Weights of a small transformer language model.
Training: a variant of Adam for these matrices, 217M tokens, 6608 steps.
Each number is 200 + 30 x the weight over its row's rms, rounded and kept within 0 to 999. Layers, rows and columns count from 0. The size before them is the row's rms in percent of the matrix's.

# layer 18 MLP down (transposed), 576x224, rms 0.0565, rows 533-543, columns 0-223
096,176,269,194,161,219,180,228,230,199,190,166,174,159,158,194,215,208,214,218,183,199,164,211,181,219,228,192,203,235,181,182,303,180,227,270,151,205,166,171,177,203,150,206,202,228,223,284,215,250,180,179,173,244,189,165,118,144,193,197,158,206,234,208,200,155,239,195,224,169,200,186,262,202,182,189,207,206,223,146,180,187,194,204,187,241,174,199,221,201,172,235,169,239,191,241,221,146,216,216,191,224,218,234,221,202,228,205,179,208,200,187,201,235,153,183,164,213,197,185,203,224,190,226,237,206,197,193,193,191,202,202,191,168,219,202,124,218,233,180,182,165,204,150,209,213,148,206,228,218,169,254,174,152,207,196,224,167,162,193,123,179,202,197,192,240,207,191,222,229,214,247,176,147,211,177,132,231,235,234,196,225,178,223,235,167,164,221,156,187,262,263,209,191,155,212,196,193,168,203,194,235,215,198,237,190,239,195,203,236,202,199,220,191,213,255,129,219,195,220,190,215,194,198,249
103,201,202,204,179,190,253,119,163,201,196,166,168,237,246,167,196,212,221,178,189,195,229,215,259,206,235,213,186,213,136,256,227,189,202,163,189,190,235,187,210,215,194,192,203,247,264,178,188,176,245,199,160,177,160,184,236,213,203,221,161,200,183,203,242,157,236,216,205,193,234,220,247,248,195,247,200,149,205,210,188,214,167,166,197,206,158,208,187,163,206,179,188,237,216,242,212,198,181,194,164,208,177,214,212,231,146,255,188,152,189,252,207,218,123,208,174,242,189,162,218,216,187,222,243,221,216,201,175,207,206,147,189,166,174,168,203,203,267,233,206,233,209,203,192,183,188,215,250,148,175,221,204,169,193,224,169,229,218,275,172,198,165,149,209,182,166,182,172,230,194,196,247,206,224,166,158,249,206,178,139,207,174,213,244,170,242,191,212,183,223,271,148,221,171,281,213,200,180,192,171,168,271,155,188,199,204,212,189,203,223,217,169,191,205,171,132,216,169,217,187,193,215,204,185
094,182,191,175,245,182,218,263,185,218,228,190,215,213,180,219,192,173,223,185,208,185,192,181,177,189,184,207,168,177,143,133,246,161,158,239,235,181,170,119,178,215,185,178,222,235,136,200,193,228,242,166,199,221,204,164,225,219,236,172,209,195,213,177,217,168,208,245,205,222,199,190,214,200,170,188,157,182,180,255,235,234,181,108,189,174,244,191,178,213,182,186,208,197,242,226,122,134,211,189,198,245,166,197,155,165,259,193,142,209,223,210,189,155,185,228,180,200,212,160,233,178,169,211,208,163,216,214,164,218,259,208,215,224,206,170,197,191,194,175,195,133,212,213,214,197,264,209,179,220,208,187,205,246,175,164,209,239,173,142,134,257,241,173,164,218,165,175,211,162,211,239,191,176,193,228,228,237,209,164,206,225,211,224,169,153,163,224,136,161,197,167,233,197,173,220,206,202,185,211,208,232,192,209,188,187,187,200,188,164,192,187,225,236,189,173,141,244,167,215,241,215,179,155,227
096,145,269,209,220,192,186,177,187,201,169,170,168,205,263,226,264,242,177,159,231,241,208,191,201,225,265,153,221,188,216,208,218,206,180,202,227,192,187,172,172,167,159,173,186,180,211,182,223,280,221,132,206,225,201,219,158,220,207,187,238,250,163,164,228,253,172,205,251,194,204,187,174,214,211,195,237,197,194,191,201,231,281,237,220,214,221,176,221,196,260,200,198,240,157,217,183,212,198,236,203,162,213,240,187,180,216,221,206,193,148,201,219,217,185,202,205,205,174,171,274,199,237,210,213,195,168,192,163,250,192,209,163,173,195,178,201,166,258,201,202,263,192,191,231,235,239,210,253,237,195,284,185,231,199,223,172,213,161,209,219,213,222,186,216,188,180,170,186,192,230,252,214,247,300,204,183,155,192,187,202,204,217,171,225,221,180,221,228,211,198,231,253,222,174,245,227,224,161,186,205,210,216,209,207,199,206,192,155,180,170,171,194,162,160,185,165,226,248,237,215,167,193,259,186
103,226,205,203,223,195,231,214,221,169,128,213,254,207,202,196,161,212,185,190,233,196,215,176,178,227,183,156,175,208,200,179,192,127,219,187,219,217,180,195,179,196,190,162,155,205,228,183,207,183,166,213,208,177,138,232,220,151,203,259,179,170,225,195,223,225,212,239,225,182,237,164,217,185,183,165,189,204,228,197,164,209,185,185,212,241,184,258,172,229,200,220,157,212,171,198,202,268,130,128,186,202,177,125,173,240,187,200,219,125,178,178,255,183,196,216,237,152,201,249,224,240,215,203,190,220,213,189,181,219,197,201,217,153,277,165,205,174,218,229,230,230,191,158,202,178,273,160,197,179,166,166,243,186,180,225,195,230,182,171,157,194,181,184,189,168,156,180,201,206,214,206,154,163,212,180,226,176,222,191,191,164,209,176,174,173,208,237,212,168,253,138,182,163,218,232,218,179,108,196,164,223,187,192,182,231,197,233,177,237,148,214,186,208,155,208,215,258,169,206,220,221,229,247,208
092,216,196,204,155,192,204,226,176,179,193,218,156,196,256,198,204,235,157,212,178,237,256,162,200,189,197,221,246,197,210,234,173,203,159,222,229,202,160,205,189,190,237,211,241,250,163,181,178,128,192,217,196,241,162,202,175,204,212,194,154,214,196,260,181,224,182,211,161,173,196,184,239,216,175,191,249,223,215,193,148,237,235,203,231,189,192,209,221,185,229,183,230,248,188,203,241,181,158,246,179,218,207,167,204,229,145,179,222,200,229,195,173,239,204,239,155,229,197,203,196,188,213,259,173,142,203,237,171,161,235,173,217,222,211,205,199,165,213,187,234,207,223,222,217,259,209,252,193,186,223,146,196,206,210,214,227,215,207,167,179,215,188,224,182,198,190,190,217,213,151,233,124,147,183,187,196,222,211,241,162,280,214,221,178,188,165,207,243,276,200,230,198,193,151,193,223,214,156,265,224,225,246,185,202,227,225,221,159,251,186,190,285,185,173,181,198,180,121,231,197,248,246,195,233
102,151,193,229,240,202,194,189,220,163,168,197,181,256,186,209,219,233,147,191,190,178,191,200,224,250,192,234,200,184,217,203,219,217,244,210,219,245,216,150,190,177,229,186,178,181,166,168,174,259,203,218,214,239,177,184,205,238,229,138,186,183,216,165,218,164,204,213,189,200,176,225,244,184,176,214,275,187,198,238,168,223,206,294,195,207,208,185,166,162,240,138,208,193,227,217,131,197,216,225,204,210,215,208,147,188,173,205,220,211,202,243,208,196,135,198,228,249,170,227,190,158,235,175,201,205,213,209,177,209,153,176,183,203,146,138,153,170,212,132,205,208,166,199,225,196,204,220,199,198,132,258,166,259,230,189,179,167,212,196,234,188,197,238,222,211,195,186,191,229,152,168,239,206,173,218,202,167,218,171,197,154,164,248,282,157,179,160,228,190,179,232,180,201,198,175,189,216,222,171,148,235,185,225,159,155,208,250,179,189,159,231,220,169,235,206,220,190,195,176,214,266,213,191,167
089,249,208,162,194,148,235,209,243,239,170,202,268,236,215,190,230,248,237,157,196,209,159,149,234,166,271,180,148,168,200,149,161,217,171,214,208,260,235,238,156,189,186,188,204,207,228,245,247,249,186,228,184,226,206,248,253,174,162,183,221,204,213,205,197,204,189,221,172,199,267,200,181,205,210,230,175,204,244,193,176,177,233,172,251,224,200,250,191,227,185,222,229,212,156,191,250,229,202,204,233,206,217,206,208,184,172,213,200,141,167,197,220,174,211,202,191,235,196,232,163,229,246,181,207,171,159,234,240,230,245,214,202,155,189,168,222,150,231,247,146,209,246,175,258,205,148,212,152,230,250,167,175,230,184,165,176,177,147,157,199,177,190,200,207,216,182,203,206,231,177,252,188,177,209,192,176,232,217,173,202,181,251,231,254,238,236,212,169,218,199,234,200,188,196,244,219,197,196,204,217,167,218,210,186,213,141,173,200,222,180,149,198,200,207,189,200,206,227,166,260,210,209,246,206
076,186,182,211,232,147,176,152,244,220,224,117,198,186,165,172,182,210,218,225,157,196,216,199,130,211,176,186,233,205,171,184,212,154,237,202,226,222,194,200,152,210,202,205,170,193,206,122,162,192,236,194,226,139,250,226,258,180,240,169,215,201,214,277,216,213,213,237,172,210,153,203,191,190,187,156,248,200,211,195,167,190,177,174,198,198,207,189,202,173,192,223,239,177,203,231,202,183,254,235,165,175,234,165,289,244,192,169,238,187,187,174,149,180,190,172,145,209,202,206,213,196,201,192,177,238,199,262,201,178,156,174,262,181,173,171,155,194,163,231,225,210,185,177,134,239,171,184,205,208,216,216,199,252,198,196,256,174,219,168,245,218,250,209,248,171,216,162,213,272,175,224,184,224,233,192,196,219,248,192,170,165,181,175,217,209,230,247,192,212,174,202,121,226,205,212,184,243,173,227,170,192,236,181,210,172,193,157,231,215,208,204,179,213,215,213,201,222,222,202,197,204,165,229,163
103,243,197,209,221,185,216,178,227,190,155,186,153,171,234,181,231,185,252,172,158,220,156,155,193,194,198,252,241,170,177,187,207,198,254,216,184,202,174,218,220,147,205,232,197,181,164,181,182,244,154,214,174,201,218,216,205,216,212,241,176,178,171,198,156,227,192,193,203,177,246,189,151,132,171,182,184,203,222,209,141,169,179,197,187,228,214,182,241,224,186,207,214,245,186,227,231,203,156,225,249,241,205,200,238,177,199,231,238,185,179,259,250,215,224,187,194,148,221,188,195,203,127,220,198,218,120,214,199,204,169,174,181,254,220,238,249,169,177,279,190,196,184,221,227,137,227,183,209,228,216,180,236,171,257,231,186,189,223,222,189,210,177,200,135,155,219,190,198,232,227,206,215,219,190,222,181,195,239,210,219,191,212,160,224,209,206,154,209,159,132,224,197,205,186,152,291,161,168,231,165,177,188,158,218,218,231,205,258,235,137,232,213,204,227,178,203,210,193,199,210,163,214,200,243
092,180,214,165,211,222,174,243,241,185,128,184,235,193,158,215,221,215,219,253,239,224,186,190,195,194,220,170,226,226,195,179,208,234,155,169,204,214,202,210,160,231,191,188,180,183,168,0,216,227,231,193,178,221,249,196,199,214,175,230,187,231,201,180,218,220,207,223,217,210,246,248,184,174,156,223,170,211,210,198,213,169,195,174,277,184,216,218,206,163,205,230,195,239,178,186,188,174,201,226,197,191,178,214,211,258,188,244,243,216,235,200,239,177,228,201,224,210,173,202,162,179,212,197,201,244,187,212,185,205,182,228,191,173,235,228,211,193,239,225,198,230,196,221,181,191,206,190,193,183,155,200,173,211,192,233,181,216,209,219,251,218,237,194,194,175,185,205,204,197,185,192,202,211,194,236,204,205,222,184,199,142,212,176,210,172,200,221,226,234,171,199,217,177,189,194,194,231,202,193,221,181,199,211,157,251,223,229,253,260,231,153,213,216,215,213,187,214,245,197,250,230,229,239,209
# layer 18 MLP gate, 576x224, rms 0.0565, rows 534-543, columns 0-223
101,223,199,205,204,171,164,171,211,233,204,234,249,206,204,200,242,191,245,233,225,203,242,204,185,218,218,230,215,233,202,241,150,175,179,241,251,228,220,230,156,230,213,166,201,184,178,243,194,210,192,209,186,203,213,151,265,217,203,236,196,188,144,185,211,193,238,194,189,227,222,165,238,232,206,260,191,257,203,204,193,212,139,203,220,201,169,191,266,179,186,202,238,217,266,149,182,183,210,178,227,177,203,158,223,185,197,238,167,170,213,172,196,181,197,236,220,186,235,188,261,182,210,232,173,247,239,181,231,216,142,244,170,205,261,210,197,194,198,175,217,146,178,200,168,175,217,212,203,200,172,252,195,178,229,234,154,265,164,224,172,214,234,159,259,205,233,249,199,199,209,247,223,240,158,153,177,256,209,199,200,250,174,175,190,215,210,162,217,192,157,209,262,248,215,237,212,221,181,185,231,202,205,172,190,151,190,210,197,218,239,263,188,228,174,190,240,136,154,239,187,241,226,181,176
098,134,222,215,188,236,205,232,239,181,165,196,193,242,179,194,190,172,207,239,220,268,192,278,168,187,171,192,186,133,186,225,243,180,197,164,197,232,164,163,274,193,226,233,177,187,176,188,253,251,228,203,209,118,225,218,183,182,138,198,222,161,235,193,250,126,201,215,221,187,189,262,200,231,173,182,161,155,219,258,159,236,146,190,193,193,167,168,256,199,229,221,196,226,173,213,225,175,215,198,181,198,173,159,241,211,179,198,204,237,166,158,210,216,195,226,176,160,189,173,172,199,153,197,215,209,229,247,214,179,228,210,194,237,177,251,191,158,179,177,164,213,186,182,147,280,204,214,202,144,196,178,223,182,177,202,258,204,154,211,208,225,195,177,197,177,217,190,229,217,209,260,201,186,198,229,219,172,181,226,177,191,210,169,162,192,194,169,204,228,192,209,232,208,187,177,226,231,203,188,158,162,241,180,148,197,199,173,183,188,192,179,219,191,248,233,183,199,224,230,268,169,210,181,166
096,206,203,206,155,191,187,180,160,239,199,222,166,231,219,279,180,241,175,158,185,179,215,186,241,180,200,205,199,155,217,224,228,186,165,225,164,275,175,192,258,203,219,175,187,195,137,180,230,224,184,195,227,239,192,163,169,172,187,179,189,152,225,186,226,177,156,208,230,175,224,175,213,254,200,134,194,167,217,202,187,154,219,236,211,224,216,189,220,242,194,204,219,208,202,223,243,218,186,214,153,212,205,237,187,166,209,156,192,201,207,228,240,170,198,235,217,199,204,186,280,191,145,237,227,219,235,206,195,195,206,230,240,145,209,197,205,175,198,193,247,223,220,200,206,198,196,251,185,206,205,216,221,223,172,209,178,214,238,208,137,252,221,222,158,227,219,197,251,201,231,226,207,186,263,218,231,143,221,231,193,235,176,182,228,190,168,211,230,203,194,241,229,195,161,167,172,174,162,167,146,173,217,242,204,188,220,227,127,179,207,197,159,130,232,204,246,218,194,264,155,191,200,223,296
101,182,229,170,186,179,175,251,158,153,183,233,219,212,250,192,137,218,211,193,185,166,169,207,149,208,194,181,190,188,232,209,180,226,205,190,242,207,161,183,185,193,201,226,152,242,235,193,180,197,226,204,243,162,159,204,208,189,200,245,197,193,200,209,191,214,232,247,206,168,220,206,213,182,189,217,164,219,258,245,217,238,214,261,176,220,170,245,272,163,223,195,165,185,238,175,162,259,213,244,210,221,221,186,250,256,163,245,216,172,186,180,297,206,189,232,203,179,188,225,231,203,214,167,189,193,188,179,246,240,214,194,244,214,269,165,156,260,238,254,203,226,209,167,249,215,198,196,240,161,184,232,199,174,217,235,137,204,234,146,162,189,210,153,213,181,169,203,237,262,173,148,183,180,180,166,255,210,201,213,204,212,181,174,202,224,175,207,212,177,190,231,255,224,192,215,180,204,220,201,160,268,222,195,181,228,222,192,188,202,180,187,193,161,195,233,169,215,191,197,181,213,262,218,249
097,197,196,216,264,176,210,176,219,244,159,223,184,184,233,142,214,230,227,197,164,211,170,209,187,160,240,224,256,212,169,159,199,216,188,199,255,202,190,180,269,218,233,216,132,270,195,192,247,192,144,230,178,186,218,213,195,200,186,208,210,142,205,222,194,264,224,157,193,184,166,196,143,213,287,194,172,200,190,224,254,217,225,182,197,210,169,147,169,177,261,235,204,166,196,211,192,151,173,214,177,197,171,238,181,169,277,151,190,247,151,172,225,167,252,203,196,135,233,168,217,215,185,192,197,193,161,150,211,128,202,238,187,182,150,216,213,207,186,206,187,179,215,183,198,191,236,234,229,159,181,170,204,186,189,213,236,243,196,221,199,234,214,207,160,215,229,174,183,252,183,228,215,180,199,236,183,124,211,180,153,206,192,205,220,218,178,174,207,178,213,233,210,178,201,201,189,228,174,231,218,178,199,193,224,208,222,184,169,160,189,237,122,218,246,192,240,183,180,232,217,218,213,206,207
097,197,250,179,209,193,164,253,189,208,186,225,250,133,191,162,153,203,233,221,231,178,234,200,224,160,236,209,179,211,171,205,139,208,239,222,285,144,189,209,159,242,177,219,166,243,164,226,199,176,197,211,239,184,211,238,205,201,206,195,230,227,220,212,161,194,225,157,171,218,208,194,203,182,234,251,177,199,239,175,184,204,115,221,191,192,188,194,268,199,209,231,215,160,176,158,269,165,188,299,171,183,192,195,262,216,217,225,177,169,192,149,205,211,218,196,233,191,212,208,202,222,225,238,185,122,186,203,219,192,207,215,231,203,224,246,234,185,219,196,215,234,203,238,191,203,237,136,225,174,145,240,197,156,254,223,184,225,231,217,142,179,237,225,216,163,243,222,184,194,194,238,223,224,184,176,226,190,191,208,193,223,225,191,193,223,236,214,197,222,210,185,221,189,162,216,197,180,184,162,199,223,224,192,199,245,223,201,235,146,291,187,193,186,210,198,240,203,181,159,245,178,194,183,224
093,197,213,149,197,186,192,193,201,181,164,247,170,184,211,215,175,222,163,155,148,232,195,199,168,221,215,193,172,205,232,245,183,164,244,193,194,247,205,211,183,190,156,184,174,172,207,195,192,198,166,176,169,204,185,226,227,175,185,206,212,216,175,271,210,258,219,212,133,155,147,210,178,229,167,172,184,237,247,205,178,189,162,193,134,216,159,162,243,229,196,183,237,193,138,176,304,190,173,223,211,185,211,233,204,243,192,206,222,215,252,238,219,218,190,194,223,218,229,181,219,246,236,186,231,141,187,193,204,123,210,184,199,158,151,205,218,200,214,246,221,209,266,205,207,208,150,216,189,254,154,122,224,171,189,180,164,200,140,192,203,210,180,220,202,237,167,169,175,208,184,199,204,199,181,152,202,209,204,265,210,217,195,164,196,182,226,201,230,198,196,210,200,235,194,198,215,183,128,216,203,206,159,228,188,212,159,130,177,212,190,163,180,160,215,237,244,264,217,225,194,207,224,174,229
091,227,204,194,214,243,211,210,121,174,169,266,172,211,261,279,221,214,181,183,265,200,164,221,261,203,207,184,184,214,238,219,190,250,152,187,186,209,211,228,239,204,210,196,246,220,197,178,255,184,178,221,175,235,185,223,186,247,166,228,191,196,180,129,188,181,193,162,223,184,225,183,218,258,229,235,159,213,201,235,226,193,234,230,205,184,162,222,188,218,192,182,167,234,199,162,207,209,140,167,208,190,187,210,137,196,171,202,166,221,195,188,212,206,188,248,252,191,171,189,196,195,201,170,227,151,205,126,154,245,239,222,181,222,221,203,226,198,227,152,188,163,207,189,264,161,234,218,190,230,221,190,212,138,227,183,146,237,176,206,162,164,158,185,185,229,172,245,196,152,189,169,217,181,162,182,211,194,160,199,205,237,220,226,171,210,181,161,194,163,222,192,271,182,174,209,224,153,230,159,206,208,140,191,190,221,171,242,210,157,171,206,231,182,180,185,190,182,165,188,204,212,249,182,238
102,206,154,200,172,256,225,226,199,199,185,224,197,143,165,162,188,237,159,198,143,227,232,214,214,198,223,187,219,205,263,191,222,179,234,232,187,210,260,192,176,232,184,156,176,243,195,211,247,242,185,184,219,183,244,204,221,195,225,220,175,245,187,224,182,218,233,194,158,188,245,200,176,220,177,167,215,233,171,167,200,179,165,135,187,175,215,173,236,199,173,227,212,225,232,244,163,210,243,218,196,205,182,235,255,225,193,162,204,216,186,144,168,230,208,186,200,190,257,207,241,196,142,175,201,137,187,183,206,229,194,219,188,155,192,166,208,184,162,167,176,241,220,232,184,152,221,208,202,213,211,219,226,184,268,204,253,243,169,230,203,221,165,197,187,174,204,192,204,173,150,158,204,263,233,262,199,206,201,166,185,166,182,192,178,245,178,237,169,183,180,179,201,227,246,166,232,233,136,168,193,257,223,162,180,209,116,200,183,234,208,222,191,195,196,205,216,144,273,170,183,207,173,162,156
099,185,235,142,210,205,141,202,250,182,177,257,223,199,141,206,205,188,248,198,239,262,165,177,251,146,185,148,167,169,219,151,194,213,203,186,179,211,179,226,178,214,184,215,208,204,265,184,245,235,270,209,206,156,215,212,174,142,190,216,210,231,184,206,182,196,252,226,123,198,214,231,183,249,211,195,203,196,214,195,171,177,172,206,222,231,187,202,226,235,190,196,224,209,198,167,239,175,213,225,221,200,242,159,214,264,195,215,241,177,194,148,222,210,170,174,172,240,208,185,163,193,206,180,239,214,208,191,244,221,192,213,179,140,199,195,214,237,217,215,237,204,203,207,196,218,204,228,195,204,191,237,208,211,213,248,191,156,174,204,232,175,217,164,191,209,147,140,238,219,237,200,205,168,118,199,196,217,253,217,219,167,183,171,206,244,244,218,237,195,144,229,230,160,199,231,181,152,198,196,183,228,108,189,184,242,202,263,254,218,185,172,176,173,177,206,195,151,184,198,244,155,208,196,196
# layer 18 MLP up, 576x224, rms 0.057, rows 534-543, columns 0-223
105,201,198,224,184,160,185,189,207,174,184,192,241,217,230,236,144,247,185,229,172,146,190,191,191,168,230,190,214,219,239,198,182,196,237,195,217,217,232,171,213,281,206,211,170,239,182,194,166,190,184,224,172,210,184,267,207,207,213,175,157,161,203,209,198,198,174,166,204,149,191,250,200,215,217,146,185,162,215,222,230,157,177,195,211,198,205,197,179,215,223,208,215,221,206,128,187,270,200,176,247,243,223,190,148,221,179,176,146,212,201,248,224,153,215,169,202,123,196,241,192,180,195,178,210,201,210,204,197,190,179,175,189,210,151,257,132,187,229,226,200,137,196,138,165,186,197,234,192,163,195,199,197,224,215,159,219,189,174,285,158,185,197,228,186,201,220,185,193,158,216,206,216,168,230,231,200,194,187,217,170,182,207,223,185,199,120,251,201,231,199,178,164,181,257,194,116,187,221,149,205,203,218,189,258,187,149,203,222,237,192,238,206,231,179,251,201,134,145,208,171,184,227,176,219
091,238,211,197,194,158,215,182,196,138,148,190,181,160,190,210,181,200,208,175,242,245,238,223,188,188,234,206,190,160,233,226,175,271,212,216,198,209,128,219,210,202,183,145,206,154,226,227,235,242,171,210,231,178,237,204,150,245,219,204,197,175,164,192,161,185,196,195,236,251,194,165,240,190,225,231,168,254,173,208,198,177,222,195,188,224,188,205,180,235,170,226,153,235,197,196,170,213,247,185,186,255,242,201,191,219,166,238,188,196,207,243,162,189,228,202,130,144,149,262,183,228,210,219,178,199,253,217,258,182,146,218,186,196,229,235,162,203,192,190,177,148,168,203,188,184,221,225,206,159,173,188,165,199,221,190,200,235,217,240,194,233,185,231,252,195,193,194,181,216,197,220,210,124,182,191,173,174,168,181,196,208,244,200,198,236,214,200,177,194,173,198,226,209,277,145,186,176,180,220,196,204,166,256,215,144,200,192,224,153,247,247,255,168,200,277,196,176,199,171,155,199,157,209,217
094,264,219,236,195,169,208,217,210,213,280,267,191,234,154,177,196,204,180,203,162,233,167,155,206,197,189,231,193,180,244,212,247,240,195,174,226,215,236,202,204,183,248,192,206,196,174,177,235,183,229,233,208,148,211,197,224,221,197,224,185,132,240,216,188,216,198,215,166,192,150,205,243,208,223,140,180,194,228,240,209,150,185,219,173,198,232,170,204,129,193,191,161,205,211,206,140,207,232,193,192,212,179,224,186,135,199,198,200,194,237,217,145,225,181,224,167,164,207,223,147,239,161,190,186,215,196,181,183,165,222,170,187,195,200,186,181,172,228,160,202,140,130,191,167,154,154,191,205,264,166,173,310,179,194,239,240,207,218,240,206,223,183,195,167,213,191,173,187,197,205,199,248,207,198,254,214,216,183,145,209,210,185,229,127,209,203,183,228,185,216,149,181,189,208,170,167,170,194,116,202,232,196,234,196,189,186,204,214,201,157,241,225,214,189,181,203,233,178,224,216,209,169,212,146
105,174,214,242,224,203,127,195,194,224,214,204,192,215,173,162,216,205,151,218,99,215,198,176,214,236,215,173,215,169,158,182,234,226,180,180,177,248,190,184,187,215,192,217,150,216,142,183,211,189,238,276,297,221,219,204,218,224,215,179,199,197,225,171,168,188,197,180,160,164,234,202,200,225,200,208,255,210,219,251,208,199,180,209,184,179,215,177,240,268,208,224,177,210,205,223,189,194,223,181,178,207,230,252,171,196,223,191,191,158,152,217,207,195,233,219,203,173,174,136,108,208,159,199,173,199,159,190,139,237,202,160,214,156,212,167,219,213,180,246,210,156,165,184,155,157,214,229,199,173,236,190,216,216,203,252,230,247,197,205,164,190,182,190,196,246,212,180,179,174,188,197,149,199,173,167,221,225,164,167,241,214,248,236,239,238,185,169,183,199,144,189,194,177,154,180,186,205,212,151,232,193,215,180,190,205,191,178,249,196,145,143,162,156,183,196,207,213,211,186,208,182,253,241,208
091,199,200,188,247,207,205,162,148,203,210,181,252,152,231,220,236,221,225,221,176,219,165,249,180,196,225,207,143,180,144,197,179,186,194,278,260,220,200,209,201,242,147,243,133,194,213,202,208,203,200,199,194,254,175,233,230,190,166,227,275,159,192,170,142,202,207,153,193,199,191,192,154,198,184,280,235,206,177,201,194,149,197,237,197,200,180,193,213,222,256,227,194,215,230,162,196,135,218,185,179,208,157,222,222,237,230,190,189,190,173,175,186,174,197,180,181,216,196,192,150,216,232,214,246,213,206,188,253,213,214,187,196,211,269,222,224,229,200,229,220,158,187,212,210,235,237,182,159,196,242,193,182,267,190,243,146,222,228,207,246,259,294,168,232,196,232,244,171,216,171,213,216,210,267,204,189,241,215,185,200,235,171,203,240,172,182,159,208,223,196,183,235,193,191,200,217,208,200,230,237,205,157,208,205,145,154,178,206,200,199,201,178,183,197,207,176,231,199,196,220,152,227,247,195
106,207,240,242,174,183,170,200,166,219,169,169,212,198,203,166,211,204,224,281,203,203,235,187,229,231,250,231,227,236,171,230,97,177,168,219,234,172,207,185,170,174,245,172,140,222,203,233,210,149,180,226,225,231,197,210,181,238,149,186,232,185,201,197,195,229,219,218,206,151,226,145,211,197,203,210,175,160,217,151,195,162,158,197,217,189,221,191,185,198,243,253,231,174,149,227,258,203,145,245,166,173,182,224,224,212,228,210,200,187,188,122,176,242,209,202,194,236,153,202,184,186,241,245,187,121,190,146,171,241,126,190,233,216,185,164,188,175,202,195,169,205,168,204,218,211,157,148,221,234,177,229,175,187,238,171,180,185,236,197,175,192,207,211,200,189,214,186,138,180,201,214,197,187,237,184,162,200,179,191,182,175,182,190,196,220,232,185,212,201,191,210,204,199,151,193,216,210,210,207,215,233,182,222,135,195,173,170,228,156,245,167,177,204,198,172,238,264,186,162,237,197,215,156,133
087,180,188,226,199,227,206,215,174,220,186,203,157,221,188,199,217,152,183,229,193,185,251,150,186,213,171,188,245,221,227,184,226,189,234,182,223,244,240,187,178,137,259,249,199,201,166,212,199,143,170,235,193,166,247,190,158,201,186,177,200,196,160,217,259,216,209,214,221,140,159,183,203,186,264,142,189,180,206,249,177,171,191,188,227,172,195,189,210,167,193,179,177,219,176,205,196,172,213,210,183,211,248,176,198,169,212,175,213,214,208,237,167,223,212,157,224,155,249,181,225,185,160,255,270,201,234,253,188,167,203,153,234,268,194,216,226,250,184,188,212,184,221,202,163,168,224,192,208,160,181,181,251,143,213,179,294,232,202,192,221,169,142,220,188,182,234,225,139,180,180,231,180,190,202,226,181,222,196,200,201,220,97,175,176,136,246,207,203,162,209,165,176,191,178,178,230,215,188,161,184,217,201,215,215,248,209,190,239,192,218,215,203,221,196,175,189,163,158,198,197,218,153,157,163
090,214,190,213,204,195,238,213,147,210,194,273,202,234,231,218,224,148,207,191,253,200,215,195,255,188,202,209,199,228,249,203,199,264,174,195,183,173,207,226,249,167,207,189,267,207,200,165,231,247,162,216,224,247,148,257,170,192,137,228,185,171,192,161,207,235,138,157,203,167,233,191,196,162,221,191,215,164,179,161,233,178,265,209,126,199,212,207,154,213,192,145,157,219,198,174,190,225,168,165,222,218,198,230,135,220,154,213,185,181,197,201,226,171,200,206,210,229,199,203,192,239,194,190,201,186,172,156,164,245,175,228,161,253,249,214,214,193,211,160,157,208,230,215,268,201,175,173,178,202,200,183,164,220,179,159,161,254,209,233,165,165,133,216,211,181,225,210,164,154,201,148,184,166,191,203,172,196,187,195,186,181,204,246,222,187,168,178,192,213,193,179,202,151,205,224,240,149,219,194,234,245,176,189,151,210,150,195,161,187,187,198,192,199,243,186,213,178,174,197,128,171,188,172,196
103,203,210,225,178,206,234,126,203,178,167,265,211,197,236,252,231,199,175,197,182,146,196,192,168,192,182,211,168,156,180,243,140,218,220,196,212,201,217,187,230,217,172,192,260,153,163,193,185,154,178,121,196,135,202,183,205,233,196,258,199,225,248,177,190,170,227,226,219,247,205,216,170,171,175,241,199,254,170,207,185,195,164,181,210,171,196,172,232,191,205,185,213,170,220,152,273,187,242,205,189,190,225,154,216,240,218,178,234,217,224,221,239,203,174,204,175,186,179,183,192,169,205,208,200,211,240,228,207,148,243,228,235,184,221,212,258,239,267,178,225,174,263,210,169,214,202,258,167,247,200,158,162,166,215,217,225,160,215,162,228,199,263,251,207,194,193,210,179,252,194,225,180,164,202,211,197,206,199,252,146,237,226,229,200,176,218,237,237,171,207,194,146,216,198,186,156,171,175,231,182,186,181,176,240,229,217,226,239,206,198,240,203,169,199,207,218,155,192,239,218,147,220,249,203
103,186,216,205,178,158,242,126,209,169,180,196,170,221,223,186,169,216,200,214,221,247,225,197,241,144,229,140,195,189,227,183,191,236,213,167,136,211,254,107,133,204,209,144,212,194,197,186,212,215,215,221,175,231,267,189,211,203,205,213,202,157,196,237,182,172,235,244,181,191,190,176,191,218,218,209,188,167,172,191,173,152,183,209,202,133,162,223,187,215,202,245,240,112,234,160,224,226,247,222,220,222,236,189,202,192,201,209,194,227,191,194,208,239,193,187,210,203,213,210,173,121,195,193,239,239,191,176,184,222,186,209,171,196,253,230,224,201,156,186,216,199,221,228,152,205,189,203,177,165,233,179,138,217,210,233,186,246,221,237,194,202,214,151,240,148,139,190,231,227,205,238,169,232,231,232,258,207,210,216,204,187,230,262,208,215,145,200,231,226,125,184,197,178,195,210,199,234,225,215,188,208,191,203,172,175,188,233,199,194,215,173,217,158,177,171,231,171,202,176,248,189,160,247,155